Weights of a small transformer language model.
Size: 11 layers, width 320, 5 heads of 64, 14.3M parameters.
Architecture: RMSNorm before each block, rotary positions, no biases in attention or MLP, untied embeddings.
Each number is 500 + 40 x the weight over the matrix's rms, rounded and kept within 0 to 999. Layers, rows and columns count from 0. Numbers have three digits each.

# layer 6 attention value, 320x320, rms 0.031, rows 102-133, columns 288-319
549507526478467510483488535496492540455505469494496466526534512494521464515537483506527505606494
459491465476515521520514526507469506525483482545543501500509468465522544478496496488540519456469
529487537494472525500491430531469438553531506525461420455500534568474521510554402537525470515505
523498580495498515485482539482492501558545473506478491451484497509452471478446538511566529502558
506512495477462450445455478461515525483481506467559460482451473484458503488458498515489550464442
512475485525486471505514505492525515531556527465445456488479499464531470510498507470532478481511
542501505462425523529454490459529481520487517489499490592445503524434460490533494486597525542490
485528468476405530471493450513485473454472475513526483470475480512460448519494500444490499509448
412491558491421473542487421564579458571483511497449474487515512540489476556517513536489528513525
515477548529439461446487553534527462524481451459467518517493504487476522489499548467536443517520
523539536520461474488518466530539469538498525544513512500550481493546530521552516492463498511490
462434487489483451531558481507566522538497502509459487526516523489511538512520499557537523524514
517496464525451460554519435455465474528454451554503447516508560559508513499459504463480461480469
492497482516484526549515514493534503521518551538458573478436543488457525518452471488464482558534
609441548479494562512520525483532500470513458557518517511521455557510476503511440492472459513467
522580516428490486531547466461494486523552471477494513491516524488482511508522482436510483477549
476500472519465481481485508548495507601449466479450484445486528530551489452466518466455531497480
530484553501499498535501529527533498495439548500512486450549471487522532496500495460538464508512
549515475507495479534500511465472501503495559498446496423483496459515500494440453519572547542467
470545503539504544517487550482516470436513487547501476509534514497465467457513510487539486474505
469490544513474540488534524491498494516517495506506497505545523503481541484559485541456559501497
563462519481500532494483521460500483470544474488528480516552497545483538467485518507520525544498
412458539494494502494495544484456536571526520505543493408494471475533510500527460483486525486534
536519486515444477459487497485470514518501533463483496523542533497404456549491482518549458530507
490428526497517438497490533532508512500530495458497466494485439575504530509545500501571479536492
528513485494499503499506554487455515603487496477492486463447496483566513471507516480442495560509
590545503553565482451533438520455526494538534503526522540518517491511424521571444472620486574559
466518529539510452488533495476481494511495453418480505479475550495490536483487491507482442518576
517451505472470520467437533449497519499486455513530554497481605515562452521513575530537439498452
435581487472511477554473506477490563487433459486475519469534435418521538466515426525540554473543
515529528485512474457503518408540443523520526523493550495534487496482470582551567428517434468527
449533518496543403466507524550447564482519492575458471476597491452458548431427588530475461560519
# layer 6 attention output (transposed), 320x320, rms 0.0338, rows 102-133, columns 288-319
472504483474557469480466483564559433545514526489523392442483490493492521532534510462432533445482
542462573477482461578515535451475506500436525502451494515525589483494471596495519472552607557517
540520536503552488448515511492527536483497505455547535508551474490484490533571548519483517523556
465460508521472433518533480509487513409533494494571467479604508503519513508514519499422459566527
519531518517445592483511581512465475486546483505507581507486508534538485475551444542506446510536
457459478499551486460475488468526418571455508499542485521514498473492485507472464479509476523469
509448472457513582483515480472504499393491469552577488449578519438533532517493481484473460456561
436494500569558426542561517462481535455570477543498480411514494465504535466514558441462525441528
569505473533494544536482447480461522453533517470498491524451514482564553505497533540541581433461
589531466515470567469420526530492496470562515528544500485528561532474507522513503450506454520511
490434518581513541530530531480404456555494401493504498486532553492494535452488496492491487490559
533479531540540469449530494444465446469540505450457480456478515524525515569552489479575576489492
474487598477496545523497494458473528519479519449554538498522512450503532452576451520483480500465
445492459463434474451536506504466562499485506447538470477560477489498570525493526563455471490522
550521513535489504495509512442530547545490557494509492503511524435458575436465509455502481468539
510475563538544519522428508456574444408442552497481506538491456493498467483512497498528528502443
532518483415507500474531494471455495508574470526526523534552458496512525468526402546513498436466
495538475427480536566504510411431515502517527559484564429487531515465506562494511504514500429456
469456547544440550498517493533439480559520524457501517530458481522487489496526500546544517446488
497435478513480490498509392492436442474389496485483505427444456533497469433443551547465482545454
526564501559501485488513505560424529502465530528507545513485441502467497509523417471506537484377
518542533491563507517535461530491538541487498415538545478485470483460532504465494539516468598514
489495505487503541487530522479484479491484505514510537622482502462519426519493502482550481409546
444469494490591490536544493471461498427499497564455526511524538435536572474534492517482479562563
460518437510506544553490433515498441528549491509536497522460511525460472457519495489483547509515
524504523527503438473472510470517452449499481443495467587558499520526542579516533522572485477507
513536472471492540527548429440430454493482498506538492548550456525517463476554516504491461493514
491497412481533460469497469459576497502576531509507542532489453474478466503589428507492439491535
509560452529525507511541546533561454485494477493474589544553514524527463440443518467531551498501
543530495508442481509497458504407523499489523488480498532496488498513424506450483499467423466463
482447505508541485473448450519445493465504488445544485522519461503413559472489543510504521517518
447592532422467458481575519545541503460534536525523494542584465496505440450548571533458507524500
# layer 6 attention query, 320x320, rms 0.0252, rows 128-191, columns 288-319
472457441493505507454501521525519544480568478587479474473480446483511467486469443501488490520505
507513522518530545553475456528543467509454494537468502474387447540510457545458476510480462566524
510482474521517473503485475543505461420534481511496486552435520495444452479538472479519478583498
509511473448482542514483468577529482523499470498550496505559504492474468457490482475495531536537
537571470508510506508429506489517536459423485500510466561527573501528500573531462513503511529444
433491500456567523543464453543540489491468486503516479526503440488517500492500477502505547530492
502508456484529470498471461469500497499486436435506540473530510439451486537419483480479496509510
495511611482515530485524442550451472500467459479520494525490482464487529519526487481545458501554
539524492462538510526483512532505490496468526493516533490477501492448409552435509509547494536562
521464435531444487486455423505566518548520451534566512488443454484500486497510488460446490510532
490451525449532507499565466563451432513493469562558450507507521479558518505499526482471483545527
509501484433501483447530474422491545534513557454484515469522489511498452469480530571462536515473
460503553470456501431453495518514535487549483607520468458468522502474555536483461493520536579517
492537473494461492520401526467508516448493533514486549494506580505553500467433474537466508525430
426512517520526551593525488491577491511474542494525477504535488514456467523550429521553460467444
447522516550512523480466520517529503467462468439444565546543482455514448484552477489576495555505
527546528510476515475461485522467471540557591506482541574497502512461540447473503420480556574481
460505399512531480443546480433529532595521482438447490493512465508460537454498547555511489540543
497496544446497465517449458432515508455459477546538479473540573497546556630503506546514523428520
564461472543569545427462550491480533455525559468489517537487542515457411439510458469553531511481
454516496522487511530575479506516550451517533507503487570545452542444459466454521478494514515424
553480450467486517457474448531573548526464540481499528464540515539488489475478530461576505454458
466494457564486482587502484473469518497534458522532469519537484542497528437505458501530464563541
517485482464484433556536536521499476531458444477478549530484495513485507526456580464454557455440
479506488461469457445374445557506444509543527544497470471537523445567462449536378507454508602521
529599573498410494548480520483496445544514463518531524458531543510548410572468388466515523531501
370449456510529491464479503497549494455468560453472531447521467414559404520532491597540541450599
570555473511477518443470439577428430504497530474502540577514533544477483527446446565470556471459
495534497465401460469463542479484527520521511533585579532527615534492452453538469424414436386428
502565488532469520527503516605485514503496531495504478528458437518438471552515482527506537516465
566555494458510431531559504487551481533446563518557491543489544545517466549508535464536450475487
505513542541551576503453600505562486415506525400602463561510430494552499496507534474487531449558
558473477519478544458543566532529497506493521452576547498539478504484522541519551507405506443513
490485450547498529526485423509495481482539479564466502478586445486554500447570401524515478525529
503512433519592502456545535548477442478449467516529445556488570458457457494456448487490452560446
464515457487530473511511499526462487543502480562536437474491543485489559526526470413517502502497
520478494475524471509485489512500469480510561592541509494499527486530489524486446458511476514476
470485503494550528554490448516504534436468482507575452484498574428525519496544387450522539512510
453480476502472439480473480491485463510454508567544519479503544500471505474497363529510517575488
545478514486507473497557464566482471543487412553548521479510490451517550517456526516481434495439
481571518546523478526491488513559548527528491475471464481457463538501505537534510527583516472545
549522531562435505433592414495432507527478465475449517482477518476477515515392582464534465499491
471494427539520503431500560505446495470552476572471486433491497499479457583496461514465521449488
464491459481565491517479511434584548507450490459495496508512399624494595495463503519567498486504
548477501521436445484430557540512563520477493518522500512560467479542488478523503537489477465504
497572495479515519397518542602453474488425458473481580481489566483504465570474512487460501577454
501504551504495504439478533560537506547539458458503528504467522489476446476493525556508509507493
568545428464433499433509553475523562515536415532486478483449554509531537512545505498428574509455
610474583527496432434527521532446464548479485493510450516487491468451480479490416487514483474483
551482487558523479446535444481475560570507576634492554539468478530552500506476408467480493475452
512465495519525448503470506470553539513536529469501441584547460561493498539454473544535495505503
436461476458498451523529434506477528544477493497475484512518503471504477529466469491497466485549
463512574497531495442486521554479506498549528515547457514577485556545539439542550465526572450429
512530575538619454579571513529452466473508465563510463441523468541514540474472509526498447447505
398495521552492547472538493416549536480502610516520483580516498432521539469546518538542545504490
511513492497525575470499393511418523574469552547494466508493489631481439461436516472460499485486
591427458514462491532469480563486528526433425540479411554504535487525470467459517474510524510490
453552457462525508528456509525526549398430454465524503478505504396503480506509550514461479561495
463560416504542532456419470435467458502564445519497499480492421477445502577523388525487442587529
531477476490501448491485519526464566502485540561596582593508535462483488489476554493476434446575
503515461464530575473438492523541511420531501543515463561555492522507493517437515506543517515492
504583538526520484478542551462414563393493529530489504486528575586506481386429494451516525529470
509540557445468508480496494436436523439474411508510470459493501412541536565450436524458531506497
497508452594562480472423480448520539492483494453474491542495454483513540509498499499527475497459
# layer 6 attention key, 320x320, rms 0.0253, rows 128-191, columns 288-319
515557505505540530473504526480524517521522455470496469466503499491452496507512482492487516489492
561514470516541488521474507567478388539515486491515487499477485523527534510480507485531528449511
547477450498469515515486481483510585519511500480437476487503472504516506475453473494540497480497
449507458502482513412493472542482534472495464486558411491492514507505499464516465516439490502526
509513461508490548528470406540500491575465495491510469463533466443448520478468448481509554431459
523489525481468485481497451437480555512463499459595485522547545432473512515429495575489570465503
491442488475448572459491489548522576508515450495605496581551548486516511456482507471485534562535
483491436535540492517509521511544483509449469441544490513444532500541491554466458531467405487519
471482425472510516578510533523525454487494571497477615543565555499495464476449494506505478546519
522515404545512470523516447490455522501558529504493456454497550530486445534519495485606436489497
547604440540543472501471515485472566514523443563496464455442459543449451539593536526556495465531
481461531491518530455388456487384525510503487488471471486496510483492524523557465510496473462563
438534511579503457570582557534557598489422444454452447535447470487503472534493398498465502474478
460472498515476529464506545516501466541429479538450489503508482567552407474478558524549492501518
603498511573437513504468496573478466536513491517537538577430468469456477493493474504559431501432
526524583447429482501457512544512454536479625518457513520464500507447501485515550450531434549500
482523554518436501491475596495499511517548493584520453430597515474510474542529555535539377543549
419503500497503510533524454451449520536507419447572464436432546534476439607468523479482488511480
511503567420445613425444452505588510540436509539450586510472463479574548475513460505454483536465
493498426515528498587510491486523520512469547491496427463507415504459490487418505501471505526425
442525433513529480443504497533422491517544482375501451491454518433410477610451431474503507580584
502486491521483508427537444463495507544405517516510562413484556424479541351468532461510535442516
544415465541510547440506509538478445460528481493532451509472478527438537532467472491517606497453
573527456539524439456544521462546530494497515482523509531491500476531492498570558512458441543472
439544550556450538523428514565517477455468625422508500489551496547501496470508538592486508469527
509528479539486564485480533484476496499489480472475484497479502460501508479486422507576501485564
557471488467441596574488510508619548490507538535450524487563495508490501626482532497481440447666
492459500528527545416501546474490489526504480482536482554603540508505539451557526511469544573545
549446581411468543471530563524503467528455555518437539454504500495550571472589491442498543464494
483571494534562532483504498539460489520496607476519491509539498554485454438525420507571538525450
548519487496438453432523509422470537515502491479521567554483490530471579555446513522510534546491
475564525451425542469543537545557465491640516474513472555462434542475497472512489469527510479552
534507488502587502564511497517486519489477566561467458487453460477495528478487525428503503498490
534573460548509475552515434539547517527528534484487516515498469489488523489476542572483463460513
466501431448516434467451469457513530540550483509495551460505496449491494502483542524420560514481
500568467500525479543489498525466468483532457557498525542510496512501499529497506569452473535533
457492449494499556467470507533489452520520455546464575465511453503470424510404536470515647489547
454485445480487433453517483505544474494512494512486489463541524512523490474560514472576556444493
453504531495529472512531512553483483461530430518452527491580484604458467464466573518512523538466
494519481520535486534478569497490519481487520502460534538482498589471483518543456448506459509506
521510509506427494470545474512535544511551542500551451567470438485539540541558577507519547534514
493463502486467485463499506485531574490482430516577470568475479467456527569587470473470467489462
526434439408549487423469423506524459529583476512554488497489464518529504436464488519530555488536
502457520449444497533509484537523549534462546464529522590532426397502536442505390577498507501562
488439488439413496488586503449452515530461517497464469511500540448452484480503546451478544500482
454442475519503507538496521465456578515556541535556563413547597465487488514587450566513510513492
465522495469559432505454507472470571446539557583485517482477520594466436547482534439547425526452
470598481514524461548451525594431619497407454496473410497435561557532469499590449526514467478493
464561510522560416473442553510563644451410505489418555488422558507560515507511447487481450466540
468512477482540567501582533490447505440500517502467515516493484466616492496499579528495458561515
563443515523520540532477463514501560452469510513493442502511513509505589467456538517407539491471
425405440502511504563451505452556542469570486495503475570455529483557508523489512497557504426427
509502425503540475394458485492474481481605474515538504599493460548509580450585476536507520444433
526504477503541474511483475542470464491497516453555547567552507568471455417565465466459505530510
496492517498524499471501444493503515550483435568419487570433429427532477516523497510510451476478
521444531635519533487498527479482528531444510527512514432527508476460378492577504541448563519466
497467475582577507543491510524500515483476555515513491506473479474511479534465512497539512540489
498534481541490614457578553536565477419473573464496470538529480402556516515468496578542538487506
403522476385544463402467496498503627412557490518513570535611519501470462493502425539506497388523
480499560573458478553502532473529556428530547455546522422551446585473447490531488474520521501515
546528512497443523496513533506441475555561554482519529529512598476491481481482440461470523590552
472520530531532434522516551485501512517391515552503421519459485534494462426547601422451490439540
427453588451520501534463554473526542510468498520499462481502444601395536543538565480520436477575
463443445500587485407414401541535526498459503550452529517532515488557454495526460461487592548474